Part of a small language model's weights: MLP 1536 GELU, 7132 steps.
Each number is 128 + 24 x the weight over the matrix's rms, rounded and kept within 0 to 255. Layers, rows and columns count from 0. Numbers have three digits each.

# layer 5 MLP down, 384x1536, rms 0.0742, rows 49-148, columns 448-511
114094166127156101145125108130122107142130122147184143143134129099136131074138133071096086106116089185050114159102159123133164110107096115141164113140092055155099181093147097109100115091142096
154180124121142105129131132143115123171109072154107113143105152135113131161170153137108158134082112112103135135117124139088141168111171140137115174111131126130171106140159093140153105136141165
101115102143135129149147130128160081124160129132105179124142095123158081105133123128123091144126104142142149118135125080156094124130068141122138154137129115111156108125150136155139107158157108
148112130107110155137147126115110141148161121180115119132133085130135086170107134125127108075146093120149063161133140139107143100125146139110127113102114125114145118161182108097112148127132125
148135093120111103109131145110160156109119140140154124116128137129147114151121118106126118148122120104110110117085145118083154129139155125142114142107094144148114157086142138147120135101152145
151097133166148101157139125103092129140133094101137141117138150113132112148101093132109105159153086089128102138144106130139095146097087055140078128125102137116146152122118144139173117132106138
115150108117130114144123111094098113125130144114100151089118165158167119132133098104125112069154105128086094147115123159099128074121091128131131099114107126140133077155129117182120144136120136
125151124119148123194135126161134092105121137119157151107107136133085150088119161151105135137117147105123123194142160178169138157172133111088101109097144090099125124080114154132125132133118143
086120130134139098137151134180140150141198153151143122091150109147154128098133146150146178157127116140085115100180159105093109137135099100128131105179117152138103105071115133098102135149110160
092135126158109103113128127146135175139127082098133135095139099104150107105134148199129151157092110113110114095125105127161121139103156128157138109085097143175163135151115148084145096134132101
111097157149135071133094084159156102114116149130116118153118112152141061152139138157151121110196152149128158108084118127158169098101163146129116070130135123145098135087144168154119087112159113
115149164111117132130146154161142097151177100120132101161130134118130101084103108107141180121165131175135106139111136096121132127118130167124141131160107141100121125136101171131148158152115086
131154213132155121125100092088170125129114153136132145120132134107120126108150105114133136090104116116163148102092141138167103131145119158157123122109099125141043130105124108136105119132152178
115104134147150129126142099122152117167117120097129146109123139124115140113187101134147119094129113132126117117158112101122097123116146118139152102110176132146115151135100084153107112139096109
120155124124104142127107133117151144119109105134152111130151105133112160136112109134121145134115161154115109099146109130131117116117150162110126133150118125161138169104130134148155131107145145
165131126108109134109100079130154142080090127103123135110120096112140140090076115142111054166154155112158073126164124160103118102167078093099188158157116155113135152142138089103129121176115109
123132160137131159138147119142107131135127131111123159147127139106104138117146131128145178130099151111105106134127092145173116118107119122152166130142117080157113116133158146175107121113152154
128085117124126135088133148119132138114111145179132143106117113125114118106143101184180149167118094101151112153104109113156127120140113074163122164140123147086078141155127107169139147141105115
156117151199143157134117100119131134102123177110169146124153095166107121157106085130103129122147125168146130134123142120149152099095149131111138155143091170110081168101153135136124107119126148
135147133134152130132140131143156146128122106135115138115108131120099146111148171185133125116137104098160111110111129147134102139165162125120159106123080130132145112133151123110108100100151117
112170142150116093149150134098101131145095136119118129140109104116161125127107104094107144163132131130100108092131111102109145147129149118130134096201112114119122120140118078122156106140153129
136142157114160134125153123109123152151141116133159150120089142080160117184112161115144131144123120148138111116089129163135141107133128116188099126146115140108144147114174131140118103148133159
078128121127084118142169149147121137125130161106121131152132128159092153112130103128133160076129093135100126111128122150155153147128139113079118104121088148138119120073130143146126162168145127
099127107138114106150124148155133127095138190081151139139127149079181189150160132127126104118125139127135166159125098074155116134146155154119115153157145123120080206154091077147159130096118150
093169111128145159134130123097143100146132129090153141134188115115115130129110099146096141115115147121144096135126125149072112162109172100126100124146151116136123183119071144155179140120158125
095109106155126148117132132104152142140164119110112118159101112149146165136097154125098114097136100126084137119177137132122114100154150145180141150116067134135126138127157138120100131161135110
124165078129115120165113136113125117113170155115142153134153083134134105097151156150147146153092162056125145131139109074133184140106095164109109129091116100119119123112125069129157160126112132
112108100118132178150126173097142140112129123106124117153099126121066166153117164116138132115118170154118134137121154165133156146151084098095135120100152106126061114163152145151125155121142138
096165123105098150135108106117155181108163134178120115157169113183123141128140125103098118133155142144160116144098150114127141062134148173115135106084100115107144113117137125156156085108130157
097123146121114107164141144158087134133182134129134148098139123139130104108141129122144093116110135172112144117125111123138154119122162102162130117193094146144118085134119142122090155122121129
089138110135079180118101104114153129140149113113148115152152127126131138147124151131142141133115180133135116136141078104123150083123143114175083173141175126162130110125134169124133164186100138
146094144111123142131147117173159147129153110144113123089120215098154115142101121120134070148101114171160141116114100119145119126170139136142125105105136142085131157146105103143138118143156101
143085124133138148131139148119142145138110136117130126137096149137116126081110144145123153132125137129108167126131098160111153118073132143116087104170136128125120145096154107146107101115108116
097123107105165125109113145126142150137150084119120152119123146096148136135129138141170095047138112134136158131136146111133143164139150102148108139106116134118122137172131114136142121137133118
138121115108190125151103141123111125132115143123127155126163108134131114168146138102124150091114144116122118154141113173129164107125153172111100126162133156131130134109146156130123133130120101
143132121145114097129104096107097102153117113107123101143106134093098126106099136154150150113100123141104145165169140140124124131120121156083102164101145121103115143134091137119155139143145114
086126161139184131143111169143112112149124133128094149114151115108159143157110117143144117153159074100126133091137091108123149108112130118161156114100124073083110097136129077123097114099088087
109093143175106148114127123115116111086104126161113120105104121099150148129142127127104123159130139146079137117144152134148163097124119124148122145110135094112157110143124098117093144122110115
107098150103134117095078102108124105126153144101117110127129155140125142142100101140121152091180117107099163116152163126139130137068105177116101156084162113124167079105127111141102145129092137
107100153139112112110077127126079087102106106121119089169069135114083141106158138111081165113157133136063166111086143111108128131093124104150120082186169111134125154128139165117099140078127125
104114130142110163136177145135132121128149158145142128111144066144141164103144095096080139153141096148146125159133138142143172144088138157157123117099124124089126123124114144125137132135129133
139171103131162127117124113121120136157129129144092162099168110121158097145108158113137078138162159149166149150150082118157111173110082124119147067122093132136146091098107112068110114145096116
146168169123103155156102150134110154138123138130104100132151098111147116106115096119101176119107146111122182098127139133134176134109118149142111138145148106120148139128126120158137177110127131
110150103117124129137145100126110089111154134149118121096134121091110138140107127125127087118108080122141153165108117109108108132097132128122142107154086069127148151128108101124134146114167155
081117093112154131129143118150156098129118109109139092153134116092118113150081164060123157184133069108103136117140155149134128126116144133108111099144106130109139121160081121100106116131143127
128127133129116129124132071109104138130117111083113132104117125157133159129160158136116115118096171103116179114179115141143093158114151140114097143159096143123122137130099116148117116154134105
129129094145124086155120107083154149150138137124129107126104164111100132161115123098146137126185105121112118147120105135128110116112192133140082135155129144161113137174162162170138141150124137
118117117130116140151142123122101063090123093172097155120105124135102099118151130117145107127152162094091102126121095119113124157110129107123110165088105157125149096124093137118154143171142093
131196110151103133108141151138131107156121144085144166123110127149121145126163143148122118136145151137138119117060099151147100099074130118096165121127155125167127136167100148130155141143125120
101150138082116114083147132145147100155158128151123177132127148133102125134150163141135119071141130113111149111097130144101090169120096104141119090131134115098147160105129139164132142143162140
160172173116132143128160150146100135110132123080139099142123136116172106144166129144138120075154121109116109160134161120156145151083134130152128114157124122112134140155110132147130143126138125
126140138097170138114127139123113127144121098106104115155173146116152093161131112161161158099114122132133116131127136163119137138114141099137119153129167147120102136140112125143123117143098139
137120169154120149153130132128142145103157097135121130108128139130117111111138115140125116082113145136119112116170121125122140136125097132121099157115160127144159148122119151122158174161170161
099142136094139158113118133136131113103152126153150106148135089089111126111089116105112150116121147131131147126120124115116078146139158152111113140148111152152129077138084174103098107124113148
140083100153105136117137106099100127130097116115092169194119178106103126136090080126134110105154167136113134135107100136148133178119172152078126138108179125135101156198159138108102153132137162
130120133154138127130150139163153140135104135113118105136143103090161150086099099091081114132107132151137137123151105114130108106126102141117166143096118153158142141090092127128155101109147127
122193153139118118149146121132121092129148103144173125141153131122106128137151134129145160086123107123113089081097116099107113098103109140121180145107159131162094145149124095070133126135158091
122104130118136144108121133116115142146142145125156133091092141134130138131140114087105165152118122160092190140136134142095138139152174140151111157155097091114143095153123119094111093103101107
064117151103130124106113103166131120139150129134137106096135138083137120115115116184094152143129134135130114093133144129139136136148118131114166128122144097111098104150134099084096190128144152
123131146132103150155137128164083113147095114143111126105135087133149142143114131100172142091158134131140110140112117176139136145154121106146136126119151146144122101150098141127122114114155135
140119130123107119163046144191133113133124171094137104121139143112124138145149091117113131161112138145124131102081136150121155136104162116119137113120121161148123144109119150093116106125164112
152097117115113123108134133078127108130131110150113141106101135108129145143138119117119118146138151103091121135166124138152108116089108148143128091112076111161202093096134192116156148138094104
116143113183156125115124115137125162148150120179166101106158154153136101118097162119157143102149132084131108168138159113203110127122088157138134158158125120147147125099120140146074118131151154
117092164157115099138138137156123112101125151153129167082106131169130174123158117114100137121138108115128127117124106107092163144123175137142142125118126135113096122113160128133150141103118151
152102174100128128133113120106150125105108097147141145114136136147117104120061141108097142086111123103169126148086110156150105107145119147127168126123144108105164134155115115106125121132136138
118133160116142137120149126166111106137101169108102134168125128144097120117103105123110130140160135134121072133109140120125164144149107101113165102135081132110110134124105126080109112095164125
112103124119118126129133140145137081099145105144138124115107083132166090170145126093104120107154114099075112107127145154103119124164070133158104123093142149094138144162107142153137125125116142
151170112131138143080134097121122157167102148138075069163160154158156123146115084212141149074162136127134148151126138122174121127115117105077149132135178153131107124111158097124127125146125132
115130143098141151146147154153070142087140077119121149138156141143108111085158157099103155108168183136118122116131145154115141168121124149109114116099083118150134077116074128147081107133129155
142110090164165113122129145141146110136120122153111123171103134105137082168153138095130153114163131172141178114137102135138100170125137147120155129128127143130130134143106124116120152113122139
143097105102141173164130102162109128141144130098151136097111100151115131122182133153161100090154150172165087127172137171122122108141090113120123092152134112133123147156109125114159144123141120
117134120122110114102115148123163123124138160139145093112154119126123082126112120148098118141151116111091105098137108095097140108159101110077128126166146107105136103100147124144137140117142171
094149163124110122101085138142163119139140125144100100130115101084152123102096053128152137136111119153147102151167147138145122118091105117120131129104101141152141136142126126162073155148106123
183117109078155131093123134121087094116118127121119106150126108127084122140071054144146145141140174118125079085123130120179140109128139117136141144079112122098145153133100152117112137104096135
144135081143138167086145127120119129127105086118111150131120107116163140158145130094105151131145190132121127126133117127136150159116167143089111142193133154149117128142130193089130118140145140
107138133133107133108119117092163065164123105171102155120138125141140104169117100127143091135118056121126169099108120137144128134103046149092128155130136138141115174120133170123113116148122140
117146127117148127116154114137143142121117170128135155100111137092127143166133154090118129158106134142143149109103125061127095166150051134119086132110138150143169125096107140093103093183156135
115118108118118127115147136167143115092127099099122131085114102092138131125144145112155103124127148139073151177154093102097146146131116093165102135150096140056138133139141099196106101145191135
129132096121116117114156122130127136135152134136134149137135150130158139145149108133132168117161179135112106145136121085114091117086109092146145137150117106106098078093130140127106155110144152
139096145104164084147117142086132140141118141154131131127142151145177149155178177096137129146131105149119113142153114183140107124134165161126143119122202140140124124125118131113116111092098122
132113139128144165136116113120147128096146093155113124133119116109111155144151131107087141108152126093138143159137143117130154129148163146119100164124118185153147129097122148103122142125089121
138171141141119127116087126129133146132142166093132107149145107113142130109129115124121085129141133136166106122120127128120144101120065143149139135140115095124109127146095130145125158110173166
139127138087129136145095142143115129162154145095115151096096125118107125115128137138141129124099099121104154106099121112114123123120106124094074132109107140148161128129089136135143158141127133
097136113131146111115115118132148137157151154093091112136125112145165147115143104143106085077146135132097161140122123105102120094133160166095113100119086132145107086111122154168076135128148111
130107114144137111087098109093087126092103158139166118128146145162117115112103098094105151060099103122135099098133144154137148182089162116144138129113137135143131170093101111170107128077115132
154115124081149145167121098142140111144140152131122111127100145118124121130130160136163087080109124156175114130097116122118116092116121173152174118143130120092119126132095156120129168149154137
169131114156106136131102110152131145149130118128120130149114136134117121088164124164133158140120146119149123138165083153109160135121129179119111129197130102119099135111157115114151112129113110
125125102141144105159097177100122129120108159077123139183152134159156156141105127100126162113136142140164112121129120098142152140111143139112149163140146155182120079113121062131106144085111116
111113165140113147104139146089146113112131129153127141161109147165111143115101124131165145163143161175079133166146171141120161132117146107126127139211106122118113165123124093123134122141150125
162146119131152120112135120129126098098083126128107175118114085106163085147096125127092114130148086161102156143091142125145143163158146108110159133128113114121140079175108134136128148155093119
135154115109151130097124095122083110157100105116170128090128130133117085139111109103101141146141125127135093106120149136159094085144095150154122088164098097148109099130114117157083144096096090
108103104124141157143148130135112104104128110160160119100117163135120107089104110069142126115160120132103111126139137110149117130133129153123115121109124100112091128110115158129155142105118161
109083119120140148091177121131155140182116172143148122155107091112068105118120152127148205121093106106100121160108146122127131102103147107172097165108115106124125082116149140183134109088111113
121138146147154092115084120110153152146142142101112145096134129125105128153100078168111109131104146131146143185132125111149140136173154142131131124103115115101114152108104173088179120148131072
168112138151095131161124140134159131146136114114142124147106137117162132150120136093087129159140120139152145154123090151139128115133155147090133167136095116145125109145118165163148140127151157
113119120079103153149166140135126134122121100156107114159170149113136134173096121131126136115147084129109102164137106161128116127137164127141130058129112111078155128112111128107124106118099126
130135114132163133124125136126120129171171113140138146155123098148100083152156168144153111121118138112107090101121135129078108121069079126109138176152132156108105139122174085127131137151137110
126120110138129141111137088146139164158155160136153179114158136161099171124126121115109132145121144081110162128148146118128122138132077105108141090116107074143153177136141172127121145182146114
164123102129137098096109170107108118147173125140146159147129145115122090111137115129093088173159105174161133092109127113133097137110101126118100118110165127154107147096139121135105127159128146
102085083135149152175119094184163152085078132166162135107154142151158100101116099151160159138118135140166153162182145068149098183121079180133142130140134120116127110148160120148145090130158143